config = dict(
    d_model=640,
    vocab_size=8192,
    norm='layernorm',
    rope_base=10000.0,
    rope_fraction=0.5,
    qk_norm=False,
    init_std_down=0.0,
    optimizer='muon_variant',
    lr_mult_o=2.0,
    lr_head=0.00696,
    decay_fraction=0.799,
    seq_len=2048,
    train_tokens=723400000,
    steps=5520,
)
Each number is 500 + 50 x the weight over its row's rms, rounded and kept within 0 to 999. Layers, rows and columns count from 0. Numbers have three digits each. The size before them is the row's rms in percent of the matrix's.

# up: layer 3 MLP up, 2560x640, rms 0.0567, rows 2189-2272, columns 128-159
# down: layer 3 MLP down (transposed), 2560x640, rms 0.0547, rows 2189-2272, columns 128-159
up2189 100:453449502521346486553514503465477523457399495479498476479554494557464466437484491383508527511476
down2189 101:440577548430468544483549387439550505514414430563503532490522497485442457455425497482537467468545
up2190 100:448454521526483563467537462492464535473464407440507515512484454484412539489520567551489472488464
down2190 101:509476507478459512501468510450535535418498508363517510519588505629405457487588428487494532414441
up2191 090:472544570587604618454355400465529478519480444648600580540492429444451507445440449558497497564442
down2191 093:513495530464462415499523508595485431434485513449480453526445437485423479466515472408456420475528
up2192 096:500484476528527459470526588569495438481466546469503542464439521542545557400379468521543539534488
down2192 094:541497488447512511403632488432577507545462507428436523467389531533531445591480510568579621470485
up2193 096:482564435505496517426444509548467393552486497504438533524533552589577601466550498401523491575477
down2193 097:507516479486525494370449555496475452454484559486463561513503470467581494415494575481599499507513
up2194 096:515549539524414531538538513491518605521494549573470507515395551498530458550439469572465538491532
down2194 094:550492482494491500506547476533463587555462523458526476478508514505546522577601479573477486452516
up2195 098:475468432483501526549478536540522467493491486506489564532548554465535577560471542458398516390384
down2195 096:503481503531450505462462447538516465491454448541474571574547580426534463542531506492539509530389
up2196 101:406493438496459539484478509503434507500366450493450552493580467529460451505510529484483434641489
down2196 102:478558445488475485517502453452399569426587423509553511509580534513516494526509467557481502498523
up2197 096:519554420481531458539535501544526618524520590469520464513463533512558426436548468444515455482460
down2197 103:532590532493482470552502523551542591442374510482482468461496459487459414343493364493545522538442
up2198 103:500524638492509469541490416453516516499441511512555487495531504452537494551530493501404485522493
down2198 108:543546443391416520550513434497549569464486523522493505504481529418517535488586500502444434514528
up2199 095:520466569534507477498475525398585481536569510474426519537478515418515476523482390472429453467429
down2199 088:463485410449591602514527471542450553505545478469456431427539531602425526467537580521538466537638
up2200 096:506484455461507448570536483577506476547436492486546512526545544498472471453496530501532456523502
down2200 099:395549414491515480529537520495538503623429529503495583572547463517581539518542596489406480524490
up2201 106:507591533529503545447514500543510546456512420506565491462504522499544456519479527546489509477505
down2201 101:504518500475605519484528657484564514508446466553507443519460526494563428545521484411496483525477
up2202 101:556527452498392509453493546480495455464479453534488521491532565490541461502549464458453483447499
down2202 096:489542546499566525575499373536426554552508548452450454573512428555424526551485562551514462452497
up2203 091:573492487478567500441539543545489475516532442446502434453538535500462489479388439506453491528554
down2203 092:530534506578554459539526497547584498557459481494480519492492476522459481463418449538552407507523
up2204 106:540553550525485480500538504479464503421477557514525393578472426509412490584523502471419551523461
down2204 103:498570530486559443510497567558541506479509566452528474495465470489430565517552501528420612459496
up2205 099:522514534535374406484520519572475467520538506471493481463599534515543463564520534475420566518511
down2205 103:544460481503453543484525543557554533592475468544461572510479494539465566420493444456441409546494
up2206 101:476499588468538538420530540470399435467453488485469457448476495505527500433580502517440540601455
down2206 100:508541552517533598402573462409479413415504478497506498485506506404524483439534492418514375507429
up2207 103:545524570594504439511462507526445536615563466430560384447503468512517520517565490481368431547404
down2207 099:520472587518458520416548556479573504539562475407477434445558513558495509574484513574490598496295
up2208 094:468476493482507438553566459461437524522469514553463498501411485486486385442515482497543508395459
down2208 100:480539635442524477567494370354422475467497606475441500496516483506562465461494495492511446495430
up2209 097:486463410550499549509519519452405624512527529520495436526434545494618473509460495461520608611523
down2209 098:392475524451500466537506497542522510561506461526563494509483443382465526470549467490537429503431
up2210 103:524486629519508421525475530526493466599540579565518572513508492603479439489619574483479534482527
down2210 102:568506480530464508472453519598535538528573494479457483509385582408446541554428511525487547469580
up2211 098:511519618507558535428566424495488583574521476537389483600395506515469451518446536542486479423449
down2211 100:588443507581466396433491410458454645535459433447432592534522551528539455494499527504479476551450
up2212 102:487482464545485456493524511508467475553576505517473512432507498460431503499544439446455560505465
down2212 102:516577479570538467405448453631519544416499492382439608559471488462563430490566478607460430526535
up2213 099:451468609449455525510541494528566472487523508479349450561450625541501526553484445448518481545424
down2213 099:499526434487615479619484489541430517561471665533540539511536493498490461474466507526465579508554
up2214 100:524489536489566545491450462446532500530571584518542510495463462490583529485530498542578480553524
down2214 102:456557515498456494482569433474487492465598510469507517512523548401562555501515441526493458440532
up2215 095:499538368520502420414455488496491422519563505494451536556474540524509450521501607482468443497494
down2215 099:535463564417509445508477460519503467476572550493487440514507474357460520507435512501454486476520
up2216 094:456410529534526437481398462417493411514551506478490428528448553461476431523470491448413437495483
down2216 098:479527501548564467537425480417459465534573480473499490424461520443505398531420469519472475461482
up2217 096:587481456367493505568542561514585470437584560491439480451557488611484546493446520540467512518492
down2217 100:484524437490444493435475443453514496552374484487469455546530588579598514489444501488449530578487
up2218 091:466537523574523468516399534482487453493457569482487533496545516514639491465475422597563472561496
down2218 096:484568470489519526511526486559489502526529553486411461554481475482474532500497451493573474444460
up2219 104:516479492418550440527501558476561445519384539636438504499556531436492475501475461505464510537471
down2219 097:438453460437593434464570538509558474461530629549461489479506514453515522562498461552459479488483
up2220 102:484412588531498435525461540520472459506551506498533483433585486510411546589573482401541570507557
down2220 102:573436492531445504480354576491497387489490527460462396472548435497542414492395538480514554571525
up2221 095:453537495513496410474585502449413503525534567507473388434501480546484575497446493528488481551456
down2221 098:511485473445567464471458429450513457527424467493513438499443491493439474414665524517542470511534
up2222 083:396448476391444494576533490525488422489454500513497410510588562490501469532494457515451548545600
down2222 084:434415515432416536548533563538488462531465483530443443527615525484473479515508488456526586559552
up2223 097:489469472464551462435553469478376471566511481487550386557455505481530569558485477526474485442527
down2223 101:443518425468511500410492402527473459550508535429571376532533513468482503480551501517474427438448
up2224 100:519524437470527460464566560558426483568566510443542440558528433567573536456567534472463448539514
down2224 102:562620507436585548523534454452497427584577397526495509516601432564525509422482506503482602513538
up2225 074:490566464563581630445516364443465479504488448552431433504501490458558470542526446440460518512513
down2225 072:548505559494413558536548456550487422479431407591511378436506449490478422583468409443492532476466
up2226 106:450443433519564543471510427528508450528519420521514529576500485403429520538497487514449478456454
down2226 103:545479492443508480443518440487538522527547514592526550473556548513445503474462483475509542440516
up2227 108:529497553383601512483439417471536571480507454447473479456579474599469472524421546533508531514497
down2227 113:573604543519559438471479504561589565543511472540468455556625500444508469553426400499529484413535
up2228 105:600485564528497400577476504496534454548468507488576440456461513502434521537530465505466492498496
down2228 107:503478467501451388558511424473464495480554527550565510493466437460428485373398447555507527519470
up2229 092:548455577537529513596480490503512455477562521584463615494538501405575423561616624580503469447496
down2229 093:520504492552444355461475488558545517506496506503496398469508523513540547555531497592537527472549
up2230 107:486475499487538432478466445471508458436424407475431443543488489478560389586514438345407482479528
down2230 104:432527525428478487474433463459508505451517480516462450503456499533533407483523458369502400461492
up2231 106:587425542535508424563619422493435405547482490565473501540465606591460408456550513516558529520464
down2231 113:537520494516463419437494453426531538511552566470549373448498607537476347468466526542493523476522
up2232 100:470453460538481577573458499559470366505534473497453398590480450559524497497453480428461549480503
down2232 104:531582622472462540560491585461520424556412498450573517527367420519505554526556455506434404561436
up2233 102:534469550511467406467406474535504555469533589405410519556495459524479458569482486525496547527514
down2233 105:466540470501562470544447561568474495563469507529519403426494492521416432495520511602477480526504
up2234 108:462446466489508415480568534478437469511504566517475519477477518575452466489398490517557403481539
down2234 108:588465475445534488478572551438400416517444533511503508531472549572476441516460392439540493508510
up2235 098:559420530502518471500491447507444419537452566474496468422609441514490459525535479422511455563484
down2235 096:568390524483472459532512504557462464488395525434535464504538493454562392512494488451516448534545
up2236 088:435403505482411359506603546491486496600427590426530421526457547498508529414535377523544494411559
down2236 085:531497507466502441480561501533456505565524592473512471514542451464471502431492452528518530420506
up2237 091:494578480471523495536442482556453424551456483564563500485528561434452473507466441588505488499519
down2237 096:532531462612449430480464467493463360466438495612513490609479517464450463490509542499544508458503
up2238 102:544498618531625477548455537497485428520575504448560427535441479477487489503538414511460513491640
down2238 099:534462584563534561559452568516553440537517396473527547481411450493552523633518436505453491580579
up2239 102:527467501435462459516586448449568559562495490517493529523509481492516500445506528543497493560552
down2239 099:471578491518558534530499519509490538484382524489457540424548403507525421503480516547514492506581
up2240 106:505620506450532469510452491503572557535520465525496524526481476373521442510490455457528559560580
down2240 102:505525522517561497553515449593520493457411503399533383575466557494492578505495570518567531454486
up2241 099:476496445575480537521447485479440479471454487477520501518334587445498583540546509423547516436409
down2241 095:424481532375484450434554455586544575515452543508441435496512463504465537509525493520494509567557
up2242 090:450467506492515490529507532468472548547468514525435484410500528460522495521469525479412457475526
down2242 090:473413499423507525427485600493458497494512535502459504553506531457620521532483544495528564518563
up2243 089:505469464437414567511584565514415427449513488484514430490522473527492537471425478507571558573472
down2243 092:503429436511494521479522503448433556545507494509535606465488558463474611470557501492460461461471
up2244 101:467491497474536481468512458497455522486503453497500585442525543424477425450433564539501489536499
down2244 099:453516426570517503444456510543497505516497466500458606476544552555416471458477436543561543549546
up2245 093:571410539401466568524586479531400481468534427478552466481477486465518438471478485522485512534531
down2245 094:512411527472468508523597480525538449556461506489457491470509531482453519471504505537526460477474
up2246 099:551556542526514420493535529444534456506489567560442496410508539551433520455405532505477514553528
down2246 094:530474513437518535394559494469505487432468421433570466492466484483411415516556647503498557476480
up2247 106:503449568587510584515409545531460389553492420570477457443592439414515508549519566429386530501568
down2247 112:486545459468473436530421453423469536475504506426469547493495632450513489434528456548569546485497
up2248 105:493497512532478503572543469511539471424481477540460479581512577523527426445516458410493473522539
down2248 105:432490465367447584565532498452560486588520494432571530441467497465517502538495427495423439436462
up2249 102:580463515608460532408425543571462519554486476510537422521480504499550428585513501528595399520481
down2249 096:496482560464570480579510431476522573555462545465486567535500433528537560429492519479506551413584
up2250 101:562500537494451437502565603514448482527466515476494503515483546495528395497523453456508512507547
down2250 100:545530456589494486482548533558483463405435456487547580476450510480519456551440574473461484489451
up2251 096:476457503570452473449456499477498468540482535595496545535563508505492449509477457406497446531477
down2251 092:572448454505455535503433609478518512520442469486443480489506550520575520532489365455536484518405
up2252 094:551598527504460571569454534474468483488396509610533506527498572550530605477563526573410549348476
down2252 089:483541573555452612468524463522433505449471466643533459543532439504575651513560556551519527489510
up2253 092:524497424433589393557520565493504507481370481527511467444561416527478484445536598550514570517511
down2253 092:503515354562472497520544523609548571573435577545524530506433490491486449428482557483526570572425
up2254 107:463480483437423479502537496520546458466444460470485596527438493521503481428530553563490481503458
down2254 103:472517521535437452515466455492476554502545530424605461535491503455512577513622497500513448537556
up2255 092:440572539497413496530593497627594459525533521523391396340443496611478444520507520430507585451400
down2255 093:489499570521453537557521484446565460403445475467487405424454470672597548553541461439522472498470
up2256 092:595516530566520485545489436479614496555444447480476548434556562520459512456555481434547479512462
down2256 093:584471495571440504498467497494567554439423533415440459574533564532496458537526469462560564483526
up2257 099:451520498518532540451526443542474570422442597501441543456478529540530544495544617572437580555543
down2257 101:488483379537460554619503610490494512516475514452493508534513525582493496449481504532511468510393
up2258 096:543517484443531519579466453459485505501522489465439522462500476621496512568544495434474442447486
down2258 099:547558417500460516511494558553525414564514616521512609446479462586505553584493512475535505439470
up2259 102:450553533543536537595466459560469494425502491554481454496541568455528601531513508430409484428536
down2259 101:497429520532465455543552553447476488490510475527431463539471494451511480440505550466551563462468
up2260 098:556411485496416436461464487511509521511482538547602492614542496493467477445475527518438537465536
down2260 097:474477444437443588516512477453532536549448491465526542504530508501491524475588535436456521586548
up2261 099:607526558516535492495419485469462515458567527479459470563467479470561447496479578429518486496487
down2261 094:406524551444463439522533448445535516567568476514534509488499528565481530547571440500482549433495
up2262 098:574470475523474431504530495513505523518547419490500491532517557461506503436461569558529522434504
down2262 101:473514462414449441435506461510454435550475436476638497480415437513511330500467412455486523470561
up2263 097:516432480520453515477483513471501494518428551481487516493480492394440470480426443551547521565536
down2263 099:520459471457514423513484545452608534394531472539402493438457496509547524568560457402503583487533
up2264 102:438489464458565519507516488596408552486558525498428524524471548458607435450487496508532575516574
down2264 100:450449501439399456548575424520485505582501466540554506516543480535426568454503522512406483449465
up2265 100:506478494465523491545510402494507510523437544518390484596506439548488481500515607590457515593568
down2265 101:477477445516427569590519489453534416472427510552508533498548453506448541463496503560440475592448
up2266 095:504479521531506483477419548530510451576509557473496520572447519497493530517427517475409560504483
down2266 095:602497456501535508424489450504517577476506427391570377574511475495571468451527522507458465480466
up2267 098:517510527518553485508556550516477558644428456473560485511534546513538452471459450419476565527524
down2267 097:456514424535427498500499472530490462500572513536526439490516552533422526523501521487491478461548
up2268 100:552362537472599416575480449533536545528530509556529443471479570585502559592462502460549505519529
down2268 104:530438488479573420507467458501436502515517468517395453445505562511373503588433469436456467476538
up2269 098:487517456546480441496506403423589459517419485502448539547561486449470482506512502428467436388476
down2269 099:488399496475490499481503543497557516514592470436590479423426529487447461435534501510478421416493
up2270 098:531579481441484423510558486532506551528521495495454519497513584562471432529513550414456584564468
down2270 104:498514522512467489504504563449485447510534441483436529464551538539480492522531459483451553490487
up2271 102:494519533444510461438543586503466529545526519497562435485450506521444522489516379563475519484464
down2271 105:515483502487449503609487608557535629560409559465577459497564564534461474482531500522434466491482
up2272 099:515507479401553460531541508507507421550514435521568445441562466480475478522429479324509458517575
down2272 100:530570459434480477485436471492621437528483537508496558574408557521514506442400477565476507525463